config = dict(
    d_mlp=256,
    activation='gelu',
    norm='layernorm',
    bias='all',
    beta2=0.99,
    warmup_steps=200,
    batch_tokens=32768,
    doc_mask=True,
    steps=4526,
)
Each number is 128 + 24 x the weight over its row's rms, rounded and kept within 0 to 255. Layers, rows and columns count from 0. Numbers have three digits each. The size before them is the row's rms in percent of the matrix's.

# layer 8 MLP down (transposed), 256x64, rms 0.149, rows 247-255, columns 0-63
113:157111145137091127132125128091100163169096154117117111129158143105151134122118073107120110100112130100176145114190141108122128139132146122115139102143142175092151126143145105140123064124112136
105:140146124108158105127141113134134131100124102108153117136157119159183129127132099171138126153112073165097144145134168139161111127128123158148142122119112114155150140073177159083104113133113156
088:060140133154135095118164136089104118144174109139179102138131099105103151128148137110136155166115147107145120116146131109128113159119080123114161150163089155111111150091133114148137104121120137
109:100144151142151132109115121056092162106135137136139092112119160145136156145194146134111177142114154142110140113138147134109110112136169118087139114119181140124109135115092128132101143118121155
071:142117132134144110190118118152133142110127117148122129120148120120141169135126165085128105096139137125135122117142130132145120119169125164105121130139002144108142118125140108127149126117144117
098:121168101105136164132084157132138137130168144096131129158118093104138153107148108126157144161110115122156085111127148130150096159145152109101079160136085117132132121107129089090100163137123152
099:121163187158165165120109088143108152095137120122116094109143138094122122119105091153155096198139112135127138129117114100140093148145091103130137127112122151125146137128141087099118136119141167
078:130146116133137135067127101142102093116113136106150105117130129073120163149091143152141106166129123105066127102168129114165094112130157156131143142078165097146119137136123152134122129139118101
106:153113095127120094141123161091112133084152135123132103184128114136110152122125135126083080142115141142149130135116124120182129141119113150112109118169152134180150094094157128139115131095166093
# layer 8 MLP up, 256x64, rms 0.202, rows 248-255, columns 0-63
111:110110108153135192128123121143138114160138112129080128114118136085128114106127079121161132182187147096137161116128112156117107115098129115123157143099116115161104111174144101152151138132130130
094:152117140102123116147129098130184128119124141127084157123131146092137074113159139155113115107090129131134064127143104128108114075150157121159131159090121119145139099123096097138149141130167135
104:097127135144113137141168133146121118150138115114107129129108107182113121155156070133150095152119128167107093161121134128166126127131166101129154140140149150132120098151167116104069135146089166
075:112109110125156137179091139131113149079112112133097159153106139143151123138116108126127057135123152064087130124104136134132124133124156102151115167128100141163136112117163099140134137117093101
094:118096105174139124138136116129113113133127135137151122120163114133149092122104112098120134155132098131138156115114146118138154113127066118230132122136092140099154135148155144106098133143090129
101:121107111102119125121108124124154098142135097167160126152147092131154123131147152142147144085095146105119108153146155149071157103139140174119093129109145109157125121114068101140144087127089120
085:151165113106092105132144139086145122120155088129108117108104122178132117104162121127154139106090164117125110166112151159116141122113102132121101135150056179115146129103095111144134135145120103
111:128152156119102126087177168133130114142104147168153159127162132151107129134134128176150092086073133123116140124148093108127121122153157152138130105097148112114188111117144118136123107115142162